Part of a small language model's weights.
Size: 12 layers, width 96, 3 heads of 32, MLP 384 GELU, vocabulary 756, 1.49M parameters.
Architecture: LayerNorm before each block, rotary positions, untied embeddings, attention and MLP in parallel.
Training: a variant of Adam for these matrices, 97M tokens, 5912 steps.
Each number is 500 + 50 x the weight over its row's rms, rounded and kept within 0 to 999. Layers, rows and columns count from 0. Numbers have three digits each. The size before them is the row's rms in percent of the matrix's.

# up: layer 9 MLP up, 384x96, rms 0.119, rows 5-73, columns 0-95
# down: layer 9 MLP down (transposed), 384x96, rms 0.108, rows 5-73, columns 0-95
up5 103:420508544403503553457554520564600457461499436527469480443453620453373575502438549390555504500509548489522463541508511512493451449474502509554505547462509544483483525489607452495511446534524451386517461485524473487551586533482481451552542517519489423522519477410593444565566499479583539542
down5 103:569510527456452494479514580506492532466466637441611556462529575530491529395427553520570524567514583514431443459391545436481512509473455488532553458488510458595458488523469419453476560431431396496581503490505446411490461558527525613485515492516490501483484452512528485517537473528557511450
up6 100:417412465508453509460508464546533463493549606641478605490490500446477427523481487529540557517540487475473510534532464529485449512432518502524479536511486523476464521436493471467472522497549528430495488472611544512383540588379454525590542408513496482482560398500561465569602496576527538493
down6 096:524517501452493493422471492503592464508498524555501474454551559398448462520535435472575491523536593529446485607548379508481551463479499499366497650473548429490579519509475451468461576558457442603527502577496392538557552446499508467553454510515486477513457472457444482494480509505516543474
up7 105:538503592443502516447551550552468485443556483449521483443475526398489452492453397447507465447434563425523566531519472467478504475504523485540486568467509618550580474514533458499430463569479414463491584454632496540507454516477422512592494462503532538473641470448529412508501528515507525569
down7 108:502530530564598470543450489548535532466508459484508391505456550487464522513431498485510559520531510466423472489393554435511506503541579474419470481522404466464443621508532465490520466475555605517517445615504449509493409458470519558461510381527590522598468560467539428493531508438552515461
up8 102:436502555586560556377493488454451421532453424514487591509469519506415461460477491484475550479439458475517523549499531476486504477433363520551411515543461593460561550483527491475441485470617497459493531558540559444551584511440447511517596519499588571479560446529551456494535507466531495562
down8 100:372579519498554502457573457485489481475482463497509496490499458557581569476436488510445538510478457533552554484475582560401452477521539456467489441425446478491594436530578545414564426517505475519580515474408478418456410627561490488552513525491591558543507485496509493491524531518583428518
up9 086:385430519547518478520511641527479473501459457527555545462400405592612536523484513543447489507431521531486351446493496567564498535400498527484500493436599485442551597442521445499479459410491514486498477499486503406476556484573483472507509471526465547516506466510537531457532442536453507504
down9 081:573616490524504476452505402532555440504493451452484446564601516527418526490524539497543489479462467555515527537515445548555526525588533462536423443437421547568453459465474490471558562546486466514459587499474435581409422473468436520509540470487506615485509586467407438563526492502510488592
up10 096:554499557578534615441478523547405496563424484418544441559575507528500509533432465438504600518566491461530495572483472445487474427482547489450438514480472496446453558502410478600563509514530525480483493474520529445426509571498493433560432479504438588468604529428419543441504571470513541515
down10 094:519467547418541466607588523550549529466528547497541553499435529551561500501598506548502494526519508424495509414515493470537563547471424414555495444492530480495480416487504437469492570538436515539450510539488446491607446435422470524342485429514562420479439562559563489539426447493487482492
up11 093:543538550489474542524529469463461549432528555436559477481421504495440575632389438522588427484481576487499449548403433446478502477499542562545401477514494517554525485560538514488475489472574462581525552434457509529483507495474533602432491500577413532459554534422510477535598465429507476484
down11 084:453476556517512539468506446511443577470510586530422495413503465555544459418553554453387507619369524618546526575505504482458529481550504508467568531511554509479543568453385489539511509458501489540501522501434473433438492504546494525424468518467529510566427489459456587557486478580568469489
up12 092:381402566563509433479460630556506474462472581457508596500410538438463540490457500478546517473575491508440481490500552563509502411501618561535459502525463483572454576426442349560452524507533512479504539501540531482535483477583523469502463469492528477506458502435522478535544511409478477503
down12 094:532547477494540451536439494494422593512475432493527466530512409449560481594438440571495469449544390558588530491522403535489533521575523596535544460487466496482446436526452464496530451473458489448478579508520615493495632446445481478442478509528526500528475530620529505572531436474446536466
up13 096:481435498504548547540547411476527505521478471477545535480520554550470425437483417608616474574519499527478486538497566471595494493500435488429472522483569501491482465432432457469486433464542417540474524454603552420565486537482426564513568427495493611521530486374518491465459452448560555513
down13 104:532478585480537534464505435562458461429457473480467507507509447458629514523529709457471482426458442402575557520549473528391507518489512474521531486547515500459528562544529524546548503475450547509543516433528533523418519464497561488549489482478449452486519509501476479409620472486396489466
up14 103:486521547462426479483586587503491523457511506569528496528508418605517503570425426531517538566410573483449586456445490526461491534504560633485398481490505465522505430522547497539389475460511509491480479505523471585420548491534400562517455460471433569471603444536541460461474546471526535491
down14 100:533499441546437571428457529529516510524428548497549489436499574537422511521511488470444512463404540620523469492537410516533557489437564525463557503459550494591475542583382514522579426422466616500559469421495475462459508443553490542454542470557560478522519580437466525542565517468480474451
up15 097:496501506500533556531569514488431516511462595556555485618441427536470451551445450503523449554525492479416582448468468431486454493509472598554507553505504440535498628511505558460383484458536467461399482542513497607419468521520426555510574567476478509442529558437600457494471514475511498492
down15 090:522460496523477458459558482507485566536603511515501490387507565576515440436503547445392476465473524594472580485457490513446440426531476488511495565476452456478565473521471579474489466454499587507562521580444484437490515487525498508552565493422453517397530592487537543415533570456616406477
up16 111:440523440542535447488474490627541439547470531467510508507439545496512542463421500502517543433458544527498494499517490438613388470497424560559500559434468610528558485409489510538481445450534448500424587566576504514485506591476567522498535467469468530469600540401484422483551536492452442546
down16 111:502430401512521522491502526462528577397440497483516440491444520491460467474542521525539460421505525480535497490524537522547578453568555416405483514547589444515444570507565581413535520396486486494576441411479619447423561560548469464529492495504548513494482430557520501500451587475596520484
up17 100:419449389481513507586489558501479472510487561515509460586488487531441498469423449475441453504452550482504536475507474535511404561474496590551389450563497600512436448464507451509413447513507492518451543529498510575502480598501477589462442472501581578452598548484620452556533479494447516462
down17 099:534537471395476502396444514519584504493461502461533515435537467495468516620573550483513552468469549566426436573574497503523517385549580452418579475488507436542556455495549522481612502509502547513547460566441575465555473514471466465472480462459593502480501475498482501415604454470442509442
up18 106:510441520500472532507573467441484453523522538439519530540538430431586509563506563498502369502473530447469473359485531517523426474498597558518482632450571541453509508480559506499385516417520474471503505504526504544423511429502440495623522527510568515480496529492432461462454448533580574527
down18 104:407552493543485488455566513568549505471525452463484398560537466435474556454499473520548556548589517477606441460585464447537422504614480536473555488478460510525477529497480443478537390481421507539590540491548363452451491522573534465495448466502579574439491509479482481538438498464549576511
up19 096:492480449505434566516492629581536495476486544560540506489541487499537552557459456589496472477476512481531474492454429560520415421522494620484511483457596516520552484385491425497525584440412464519474563483511558436382487502477500571484472455617519512502539500434471444473498390531504518553
down19 095:558488457548504519500496512558368404455481553529518613549488502398481503471551417513438606575383576424546558427471522550518529543524435561490479515495539560485583550482478565504493494517515532461499464509466483460441536538551511499489450496524445551513441399415463535448477532587448467535
up20 101:524536493523488582536446615535431486494562471485498457601461477577385509488441500481518581518479519473441602505377507435514450506516444576527457422510384456512495421475554526507475523494508450465432491488504472504538467516552478572426516408497624534476508534510481538501469534412591541516
down20 097:536447621471428495451588453556448529503495482424403532411501565532490534492501575410473501488441530512559411535565590515551492499510580550472468529494541506496542538526394491506462477477447628494533486492531558519435518504509542394522555554496498561482468565407503453414443555506501437502
up21 101:483532490519452517567541533571534495438499444586433523475509469536490586571480525483463377509479525456483471478375438413498400517513422484490566524543468530456504482542474496614491499583570436499442530435537544592478537520404460592485469523572471508525496533452576491466533507618503555503
down21 096:465499574566560531499481506518463542426412452510365609493548485576442579526530491445493477474384443542538503447560485551522496535514502531570385512487549461504503407463567488541477551475520526512535483432496487550554396496459527495491444493563466431459432444558582558492496411476468558528
up22 097:511457420525484507477548503600434603552443537456484588604408448542477472467500632510516475552440480511513621461467537526514427489555437486511501434524515474446442424450496570492477446509490387519469426491566474475528430537503513504486549575550508564472554553423487466561470447467513448516
down22 096:445420484567571466584459513412473455495565516563483467433490556529505416537481467510566453397570573482564435631504445550540516532434487466561570550465469516495490605501503465557550538552559527512476503531438465468501588416504452523441476468506497427524420512526467447478601484491437456488
up23 098:470512492503464551419510549512490517454423486511441539409431446558499500566505517461676523567512515475482480551476423460500536490410441526553571517493531514504448452523598466486434542466525558531476509333487517495537446574529543540509498524577486521421597462490584487488589499502474465458
down23 089:550405505423626481523461540489547542539548484475453474539577511622512487493404460471529520530477542519491497444604518516492411446488559434491435486491569549545470510550516469553529524510531421486530546542479521456427477430503540529348539551502497462590543534453503437436504408444434512473
up24 104:538489453584481576433509464526436531433524466478404464575461561517471499506418469474483416550490561470515458533458436497466498427534500528578529422575537502556508536442554545499514432533448457458450543474563540519432489402427475599502529511562545465534504491470535369544568392472527580535
down24 102:479568542456449621524505570464463477571499458514523599381495500549599548630478546575451569542475525481565506553523458432453441500455503503511520467435443494430455485464437539511515579485497505464480483442542446490399534548465567493463447562533372550476504495531478560517521506454475425501
up25 110:473454542477610587435459450536441452541567417519535478522472594451531565529418512479492478503500505506495505525520389437534372486537602509528431490515513525510617450442503490614476523522463395503445555470618452475496484512414420529497514479483517503480460452533507551530504479553462565514
down25 102:502459516485440558571364519496561488572439499483569514578496573499612479544558515534505572441519543456517476427482495474472578400459479543527557563502480481526519527519522501470471398446503542499536378495410480512540473521527522468494429451441521574482556501533457577493556440375507416513
up26 115:468460473592507537435492540476479464507468442500482534436478514512474547493528528482389392586597620505463576417520478416537498530491504554539550505567413492485433519412546474553448511536481551485415583428548495516443533402464482550523451494526524515507501504519576424458512428581504593496
down26 127:516466523498449507486477594538518567570515458573583555430491518419475527506508527492283484537466692462451572468512481435579525515499525547529528514496459479524502489459522464464469511503553456456466512520484430521512455500504464577532398495519503452483531525427558472448518422523522466537
up27 103:488467509577452566414517482508422466495417563504562550496479543490527580557535521428531430526503484444460490465495391505543476497509613510505524540464572478535547540495562512452567479479481483525443483527481551586524523518388517588521523527514440628421511410431541451470609517449445430531
down27 102:400521425457607592506466475571499566507464459519501457537560418514498504457510494499496467514477506460497478495532577626461430564437477459497469438592460567424551535435547592487521455438572607542541482435542566513494522529494432480514511495495531528495457408466484550609426514440444486496
up28 103:476413496574445509464556502552425460494495468465557517570440607518510449467491499528495534508540547452445630508531524486497579475436534531424426549536459631474476534514485504481516518559494485430395486484486540423457584477480599418573511528523463501434611549508491430481503514489593453528
down28 108:464591472526584528568503427485465530520537544565547477567507670502491502506511569518508470467526497463512533478409455486475546556590592475449409474535475488506443525490458478548451453468604391511526440488442457487548495436503452451486538437486459429466487486547457630561426536472523474469
up29 083:459529432597531432451508476545468528511507497495449543514482488485570540504531574387491477489655464530531433590506550451518518465372521537493527500514429531489441479450360551549543480490556422504459467475520532513539534558501537425488551522542562484436491401447487546446537442423544487549
down29 079:579380436402454485607444477451541523482469517392527482502439515498492529449453502576529565483485462564545472499524430471549503472674473446468483562493546548520545462537542427466520493471567505505497542564557602469488504470547459544467479495514494492534454598540440477522406544535500419512
up30 098:517442567523458585365565507487465512490486451481460485461525535483458586461507470549472418516512590430549471529499449513460442456483521576462538479475435539504505410498613510536414525517464490513511456391500546537508448527515443561481480456536586602439583586446502492502433495525583592533
down30 091:525409481453506510585482561636537482566517538496462461613466485501490407404537454545589539556575497521443530423418511496466553521501500537497483493509519463542454566460481433503489486497481493570570504504484367413505491451465603479387486562523480527441470523480532521484425559564528499458
up31 100:484476443443379506452571470462565548458518451548602531522509486439514434580527539450603468554493567527421471411519500475543527517514446522475468457502527543410419492568455411525458389513524520486493546518610511463546470508486444546522507562602464452446496515490501461611487491561446549502
down31 107:473501428469437478401491463480512538497428500438565542494466542502510521452476489477591470529477506498655518524560532582497472440502579557518476540499511546539466447522565524542456552476451416465465431514533493442440526544481495533557623501448521475507596530443543437389462484383484600538
up32 104:509427514540442496453495564503400511457510557598520474503489484500430552450451555481503454543572513427462418534516401531542420496540549572539515501469487614496437488417536423503453631515486514480460451526525617524502545497445540520561485512579444482441487505444572397467463515540476576500
down32 109:470572423436435465556584451550493495486481556450486507437539479460509429535421518383481497514490529509516479508510441539526445481479487563511469518513453494452580574538524537558373548421447578458512441595514509527525542421460525504508622537546519564462513478527468590483546550421400573475
up33 106:446485528583462515434472482444546469426568556534454466466509550494447564549464550448545514536471540417568506437486437539530440551434586574568483571542509535480510453486526323477461510506433471571483537434564521485554550529585467466530465461554588496465550434441471454548562453544482511476
down33 102:559434506548497502491504563560528512550567514451471580586449433565508385558405515581480422593601491438512477661568479492511496529466480469512488419466476528558409489568433509498430450512531551478522539555446499429455549519453513474465531494454565493493489519522549477423502485489449475440
up34 109:479491443430458560479569513543608563460528523506455520520414504467508478462465395475501511496544508501491487492425480433510470472540432527594475514610449519425531536569577456507483470590546461467459556444500451560535522496519421519537402431610465470567480459480616510575486440571472548549
down34 105:516457524420507505505495524499535584517506452490553474533504502556499463441555552465495568445435392548446511479573541574587485427375594555569499556497560500486585472484489477401427518423484490525523494534461486570568495502513528440472558568499544426488398457504463531454531469376422496516
up35 095:500522519524515567523611500424463493540476440545412464487540580508540551596427513497471445502443558487497648554467423450531523468463527546582516534539486524446456473446532500525470457487540492521455489427476442441400471501486359551537559468512435436504504358504513473530524467515525572487
down35 092:560507539465535525544435503521550508520534497478469466462516449529559483547505451522509483459452572538557484446448617501505540540537502550516560452470354512477471398458477473479552436492615432381546497515514552521570514512565476480459348582511512441525517522513495445475447387562527522558
up36 110:455517497520439614599546486457474524489497502461447605482552482536498552529471514368471569561501572482480501507485427435532412413519458501524412518634504553474439496489545511437461426636565471537432542465533485485501479465507454504566525426525548483449465509489558474510531500433541573512
down36 113:490593482565545557470467527495530427436446488581469463554478508520463474454543458382575513446566636414485543509515558500520529550516499458541456432587543491521466494552606504497531476507514562424507483495441458527444362419510487550474424464509543524569461544552499400443492496532457518512
up37 111:464497437522529588451482440506504451598459471527599497466592475461394482539459465401458438489516513463436507410499457435528402529481569497532424502507545480528466411427552529558493542475582453458459484521487501500484492585567476573483466518493589538523508454514510492487475487587518662486
down37 115:496537405444519410494548431444506492597487481554538440438477483468504425478557409549457454422536464516523484473503499413463397556471502496589546493575537619560475496559464508482539559533452517525594577481459508444528542528465415529501503486492590503510426557505386544525537465542525564455
up38 087:505430553523503552444488499516542519533403486426516644513514607556493500462423558488469438510463497495407453590435502529604481452517565505528431502511431528445501578461525495573547548482526529595439518461523463464412562471559482525462583477493577481508541479451538539400566521463557502531
down38 085:513539476514551436505585538456543462551564476480405461521496441573499494523487511435461539581491464524547523503502531678513509572480483570521462519438467490596495441530556560457528390469538573488505475573465500509514459504339564452534416458447491587524515494490559432466461518518463472488
up39 100:514544551448538476453548572467492432455482510430524458518507571497488441519454476466501450485513501517518489513532448444592399426470407525561399499613454569430468534581504417467430517485532441488428525521584535499521578468492504622503532486490454571556526505560571476565609504438475536533
down39 100:388450554569574613522470493519492545464492434519500508484510516443520487511480450619540586528519641455358458550570522496477517425518495502474558485470471580522545491519533462553447488465563498453515515490479497480533464490512522545404443464497484396502516436479414558571408553462472490456
up40 098:445583386525530607434461499560490517606497468481525473494430558488475462519482532510538465522522523472418509460477412537492425453545489578584449531556528502423502528412534459483499446468509509469519499459502444481540555527489405535589486486562463675513525527463407498472453577574502517503
down40 107:517393472457491487385499513478443574495542514475529472542463528444501531563457600553579479570506514401492457553424533479413539547477506499470480486510510439462507399519453559420562492503442501494539484526406555408487572425551482548451551539525549538468457568527613581526428508454551490468
up41 091:534460438587470522446567483444517487581557570642468516472431504467360495541526427479478503536542533449472604586511558487501554457477520555489485489588531454468514533509536526499463452421487501447467446560494561450508490507426424561489562500547508510555395453465458475529559559555466573449
down41 087:489575477511554515522459550507439481512424422525537463489517461514525533454526527494507387496525399589532498434556595548490435543504434515614455471399460585525450533514476460482491553603463463564478616516417433523544490482529563488480469458466455422537513544516502477554522473466625457536
up42 100:478457512530555639441455507512507561533471466437519498472497489489446502521520482462496494529419485527469490506539411520615477505459502545552500387485554590472481481404554523486530526546572437538505524504556486385553525494608552548455461523528489534555468515506477361510577418531423395485
down42 100:517527517450460412530561549524549472471561545425536468478464524548480435490487487459572506387560522514557526527523499502526482484452506435497466492488503405536513449573461395551461535503471448517520577458431551534495496559407554515379489532483498485370499590491555629415508576534425532497
up43 105:479482492502451548520505567463513514499541443540513483494481520471464427451448441467509558545489535471469547451454424452437430525476503527581478559542346497467525401509494474564439559519525576491536555443555498562401473518481408531565573475422556503519594562506545451516405526547552621477
down43 106:506521447572505509462452462444573487588493459509457485407484423583542541601495448524538513454492543449345490411467481453512444538485489501496532530569466523540479529423530510457465559550523561517488558519489542555544383465630485563537492515538440440427471427563546523572499448499483524546
up44 100:404487489479538480498542470466408642541524464456473512525447576445485456575472507453495545517525553452539481490524533458533486494487615542544568524519576599560466434509554476526482474432467475491536589463500517459485470484520463459575589590508488560398548573461518390445543523421538442470
down44 101:540449530445521502520433599521540430447539489462500538472508463584542564477599490506457395448384403599526544476521490510565477517470535489486456524515517512472484385432590451475530470554592523513439490440433457493500532546551449441467491565530449573533492531439547534489483495598592547496
up45 096:450452464421503546520532541501388502499504450506526498494491584509467570475449452496448424574441532430484506467406463396548459545504644469491505519481583535495494477558593409511473562513449476482460472458494534476487468485466573575514542507624473532499554541551604530579462469588510522464
down45 101:474518506471579489451561504443434564366416528538489646489482526496479440442501541599542492481502555500546478482522453404410522496541525495469434506481553465500500496441515514593475512437498494555455537578546515498382479489475522577452576508478452485518441568474589464485522438495622481463
up46 099:415389496498467500548570525437514449616448504545535588407490566489493438478482565518461574518518530439545490595498478474542487434544472486505444525525584538469505522474444433467491583554536472389548458524531486517434618555455582488611540452438534514498480490458518531521450500488521438567
down46 091:542548496530551432395433519622493519548541489431523506540449536577490472571525556538506483473453456543535496498407510511494504524431547583546489531535515566469489470474522470493588530394576507480405538624423521446569430447522488443476441464489446499497543589493504493398561436552488473455
up47 104:440465488548356505378521483548488522525475563523433468600513532468438478521534541555515548513533488475499559537521465452511469427547464592541588417509531651391523486444528484526468484456484470486432531464563522392477513529478517546500487441505467535491497477505454461551418578428575465490
down47 106:555473474484475585583558479432552489477464534511556494491493489439564512515507516412431453509607532453444484389482449519518541524548559467431570509378513407463533491489503484480461439532477439550534552511505527549531501555394485508466531598428455433551511523506425564452559567590568439523
up48 096:470536424523385464586470432490497488450465542531510468499459550444542510531468498462515430476449519515451518447428418521492518394528531494591542497645532473493571464435560481541471539405536470475468502532597550372563419547559473507515573515514532475473445512540431443492470512483433567532
down48 091:455427488568505403520437480516496540493517456533553513536474481444520574446383417488489545492437526482482515465492625533565479637492449594454551519373561516537460505486490599522450487525587518509554436501486520505535513561441588481496527470557454416577481447469506445527497522481460434528
up49 103:417481497404407452497453557508517516457525425573561578540553554564494548491435495523573575556461490472409482566462443501489378509603482525575468401503452490513498408511449537476490539494489539455431492551508575567446488526504491492496578465504573603478524551459562487485546529488435568519
down49 108:556486545428465428549492509512479490490490510539546453451444565583432489516427584467629488457559480445472601481474494539487427568527465550556458409595503431568454450448489502530500521573475517485458493470433512582607477521456552523439495407508497475480500462449476641534511504510421518503
up50 101:469490505502432618470490549560515368527546502473585544486523528521417536537435536453520451517471542505410495443530482473476500498469520477519547564527421562436524478491442502586453589554622478449468476422515482581447493491381423548551433552474446453519505514468555521557464445564427500524
down50 108:487516455548424500493451518519467521487482467546515527570576500417492480451410566509495453521502593429446426573454534588529464486510453501610534481516441471578455440575557495487477503582595445495528498503493466469525470540693521477553463477437508421508567475518522462555464465455446423488
up51 101:443430467581492490534531447432527507501537474585467549472561569390534392525494460471499444511512566458488538531500488479531493492502515482565542413547506648490503489519477477462441450537456490521532509554587646483456479469478544536515571522567562439440469511447522366527569468431552492526
down51 103:507549461418443483458451608473435564508530473476485528542510411512424481548442486533626442543525531513500512433524575476555542486529533493441522508519421468532510418616528500549528546503500529462427469450561509466488401447535533444511421483467482575489430559544529608605443515448500449563
up52 098:520582444438489603463475446505485541512491431457536473453514499415482483482486428435497468484500511431374464574466466496546460486499540530583553562583462524532482433436467538564509488552615566477403598467514557516559447526487452495562557515496439526549522410459468440436539499471517569589
down52 098:471531492538571518461449560563510488514405465420495515503547497493501524614503554503487499496534504498542478516563636543477518532590541524433455542430476509490521509486399538485432489454393569469478616554511515494568424460498600496537496504495546445461433372493531484413530495527430422451
up53 097:438421522491513518517574580485499566455570500455553564546442539511457550476460475507543556515547459466418430429519497450573509479499490595510534619466488535482473528447443547520473558487523504308574459509489565559508600550525490461518517536451477540469519540449420507412583490454475468510
down53 098:506628575446468483495504535537425531521442478500548546531501504514528481488453562529476467538511460391523635513501462520387516462464564487512523549553552524486511459559433513527385532530445505461549479518436438458350452481505490497482511458498503414575452596489498502511461480634495450458
up54 099:446466432450514490525579516588384513474437416494559506660470482516448427459415501447580458580574513498480534495488503490512481498496482530460470444566437573499431504517520528506529469528496473465518578445537458541433553449507575511528572407619441490537529540465567487495475442484585479498
down54 100:591469500450388492512553505476527547493509583571466501555500494405465599430528549569509494490561558349543417448407527501550542408555540522476531479488518504521478538441490517529473487547525514594474453399527476468491492524492439451447556520515465470546577426450521488524618447511529518556
up55 100:556467519534526500436439478552522453456452434620438543555494445501461541493418554395549436528475556489546525478485405441468441478500503501507525566534521425471560421455525499537471474457514538459510549487565570513588507506480430569537420415514534512511546534466461442554480436536426658492
down55 087:474426471529474446467449486425473479542538540442493547521513464633490536536455508591437549478548535600468449485514629510571377515412531523482500504422438583554457510470532559557481465549489622560499465527495482493487555458544485467440456500425547427451515431557494485475560543470475459460
up56 103:543453529486523560547514578433525524499541476505519431494443473387443457528461506483580516539523544439420528482474571470495534535464453512581463471533397497501495569447517439487469568506520441428416405517480620499451501551515439639560527587583537482386516537472542549517513514492494464458
down56 099:611566563519552522446500523594468490560458501411555499569516588490511480483512576505435429499526504532464507504538581419409553599553442434492474541458526436521478473476451472502548557589406508417466466524427489488524457535459625404510479482422439518457533457513536443442512496502503460510
up57 103:512467478518487533518457451530528456540474567576450508454443470433432582572516527487545513449603517453485477486478365506519469457520519520524515582489509472403486557425545450507505579487541471444470441460536637459597554569573425484567548550512483477535438536463469460455530455456420597487
down57 105:518594458435523579474388484582409441494519572497449519550570468529439502437508543501480471552526584508535470482539480540518467584493514656468472536435540467472406544411423481444441519469486524453421532538473527548571422560580541494513504499398560474492500481530532536505449547535518475476
up58 101:537472585530544502507400505525468486510444502541487534516373578399508477570421445489511454542558589468445535447525426497446501473458502547541464492533527484488403576483599439478522545506453479507474462449560503567535528426446475566455484553427553458564488539483578448577520451403509561569
down58 099:620451481451519478442406463580462508448526482399516484484527515472511446402488593507544511554426570507498506545537497475523493461530482545425502481549502499548425377455486572464457577545549509398541543514492480473549473566545552541560496490521476559485525490552379505625447474478502419530
up59 097:488514529522544595468486561514443410572447510449571468546480556564374472494384544464518423549527546483485511424408424499435494533476499566562459529505445550492432526512567537464498490460461510537472496374460486462468514514603551525443498522559580590500445607470547471478482478538471492520
down59 097:526412463485515510497549434421434599528622528440497581508528403523552470451512411517526502501527484556543573450510529427521491529514492439493479523560416470477542502465474558555466482504460453507444543525577520562465494500410418487545525664519532492433526429581483566476510510420494478437
up60 104:520521444624491566468575582552462491494524550497543500495487439558456590608547534492514500554588523517433471462491380504557446515485563520501514460480480499436473532465510410485439544480558452528472468533539433498420597522453504526524455513492407552449599431519582463481569477480479398455
down60 109:392365586437580497460421429491503485501495470501543500473544566453511482514477635544515486582460436471507473599496597482504489519509517429495512471504464440526590500514539566437496470499481519504575557523557595459485458441518547526450525492414531467516396509467391528460475532489544464558
up61 098:472467478529535473511519576528525451545494441533575448496507621436573530506384500468491458460480510510501511487536459494526470480471501492543447545468581484550570552483404510507543471379467466436498573424546410478482541462534569481534493516587457497482581537404525445507605466532567528641
down61 098:566521444563534586468524467463500458447599539493439521536518404538515477553511530476420535461456471484540554550449467581553491484474524431494538451547545481530439455572554514406512435567506551468512521552530474486466547481393460498486443403527402551504553546552565588534415498451500550381
up62 093:441428498466564557447503488524581487531522579528510498453483485497504534470447479561579506471458491452436416398513490521543442329527546517407429559531562428531489542462522555589446490477575458471479451520596531504527544517473505515527517389518455494602493522483544533466533517597438555497
down62 091:558534458436467530455536537539531557495552473469481417480563474487520440534512387416612431528494473526553420501508492596477490562527462356515463486498548430452523557530539468440537476529435414409560453519472531522531451492532497473597480603496551573468566563471465486571442535497542482504
up63 090:469437454518407541401525457412518495525557527470509492474561513538509508535483487442491529420459482429474406493475477540544484446492647473528475430488583494542444398537592456503596514535552512487537516498492467464455588539526519480562451570466524553380548498440494499453563536526490619462
down63 088:531403517529539493493462531506551512502367477496400502549471550576440470388472498596524401535551511472480514631499455432431502558588398504526434565497503477554500529518521525547578550498480512539504479484545564517427451525453421486569480556452473446583483543523479492555435518491436471516
up64 093:461548471500609453518533533474454479466456498468534559568465526509541534585434487450476599572428520504449543503419466538488468547438543421446511541491510571436546558541450388512502568475496444469482456603563496427470543487498552508544506454544595502409461438546493448527627520433441489512
down64 092:489486469465460552494498402579540430493548514578597489525516483504443465477440436569568429480477495538457430466466515541413491535557499513498507455494422465500513449345549487451441491504509562493452609495585513526618493485567490549519507562419440504593553464501465600441484494504559503474
up65 105:354525497469550552449543470487532547466356448503537496580503469529520484531459561417524553503438577471479504487501453541552541533317539615488523446510453503418461417524534499527500552508547483490475493482466530523519517514400512498538537547481423571560490579441470494436473502518444509486
down65 101:595562557461446565495586442424468412501543523543479492506507503464544478503523430550482465537486509458389560425471521565483528442510436452484465561517531552487432491560528491502645470460518510610495511471480490538489533560422409506456550517469437452520580464429440573572460443491549581475
up66 104:485420504520480451566499539497501440504539573507522622526566516500538497519464404503392492451533616483495538395340568428521407558553493537490528504565501476531542413513562553502468584509565479495465491466546505475550463448560568538479482553495512475487540488508552420487465495536476595549
down66 107:460438509543444451552520567485498479475500510566559411589542491513473553506474587494433467515431541433453473491473541507375520489486491544438548485499506491511527514427476626438531512485424494479608437634485548408491506449575453525485534498500552497446560448455447572483528508559579484403
up67 096:424464606532493593412534511522534459531582490504629470488554556553487509490496534470505488515447546437459562467540473506472463483532476477477441416585554542515500422501553469522545423382562506508511473558468537469472557440480491577506553654426431527549470514476488526445543516479406546491
down67 089:532595500534552424513528604480506468521438559526526529459482518532540500595433375567462543495542454482512473453408516443390538483419489516588509562514533498492513597578512513582428526436514498495488454460587472484443484450415496415542521440509580508516484566542490416475511439491480457559
up68 084:460497529540425456412533473552499517562527567513468519532442486584539432466445559476480481490465588507503488508477558570500508480462386478532429389479523475546537485513422449534568463400607444488471508574476549410424473531554597554407466412572521490482468483472501454531537429547510489552
down68 084:507507458512511542524520548521489548466495420527483453409480581453486544617545403523496462532423509343488582502451471463472407506562565553475633528519430425462477489510496528506529545577432494590549470427484439517554497515409477510551571519422502482510504471483502420512540536520495554474
up69 106:481523455510507512491448596527534511573510513399507547539420563523518576477444522539495430530571532469381533515434408501527484517502529538598493505449538425465474520424605476448519473448475371489480463524548487484477512477510526563498569481653491624486502531436548462467496442543456524511
down69 108:519529397508525528524457529454551523516541447505549482609528531449556506466474527540492465519505475429508466460526552458511525562589516529487469474467449401512467383450559537477433569551445445545411633493464499476523496513604532535462411431404548366488564499559520452456489504525487542524
up70 092:392481484400487484438489555463485477594519520591523478458485516524521478498529426467492526455423448473497553467469469523515467387412436528597559522545454554443621515561534446533549550533654488526511508513474490560479508532481500428498391581486432488479479485512520465484468568566473468568
down70 087:564486462513415544526604455529521598478449545460518488405491497414497605613515565457547534528549476568454464469480485555469453511530615416472484514457537422522486501400533492463507472525425498574432495491544525469476421529467509450536534507440475586534512499482443556443544370479520536514
up71 102:477472484464565448459494537476507507586438520444460498478492477451389577511425445531478466555517514493478512488482539536655407462413527636562472460587454551494547440482572486542536546436551511538551393502491545521494627542492502494443476450502560537495444543426521487525458534526470553479
down71 103:514504554471451465633427489510493464468543573536487527458429453464544452486526501542513557505613454515556468429456490526395543457532557475487563451468418407479491551591581393506446434516530519499500572487481431499597572488466423519458462518501458517544473498580453471467541536548484552596
up72 106:542397563507523537516538546538483476484525490495489556541468473543548577537502435443570557504521530454476505454389514482474540499517435516496400604476511462581533506529468548462496564541542455454421469484528524472454558509392455473516500470540534428505610547449541480586481300503512499472
down72 104:597521582503469500415488485478599428546405549540387562443449508448511411542465454533563519511614485450468521559472510415541527470528454543600476520437525481534517567557436537492512482445499451531444414515560525445538546460475544492493499501532533538436489596492542493464518496483390426460
up73 092:470431466457483519455497549548527573564488443485546636477555515483513564451544508428502512465471580494499476550496496492507455465484466503475522509564431543432527425453424379502492474517513398493569542510519606458494533482471470504515475563671466485536471518484506504461499319530516535519
down73 091:536528501590518539543501475486408493575447532424491507502428510511516444493460403499560516462440534537612490430544541670522460492520463450546529489439513461489411476472591543363545471517523481470533515438502470449439556518466506462526537515415470597572474523487524494529540583469430519524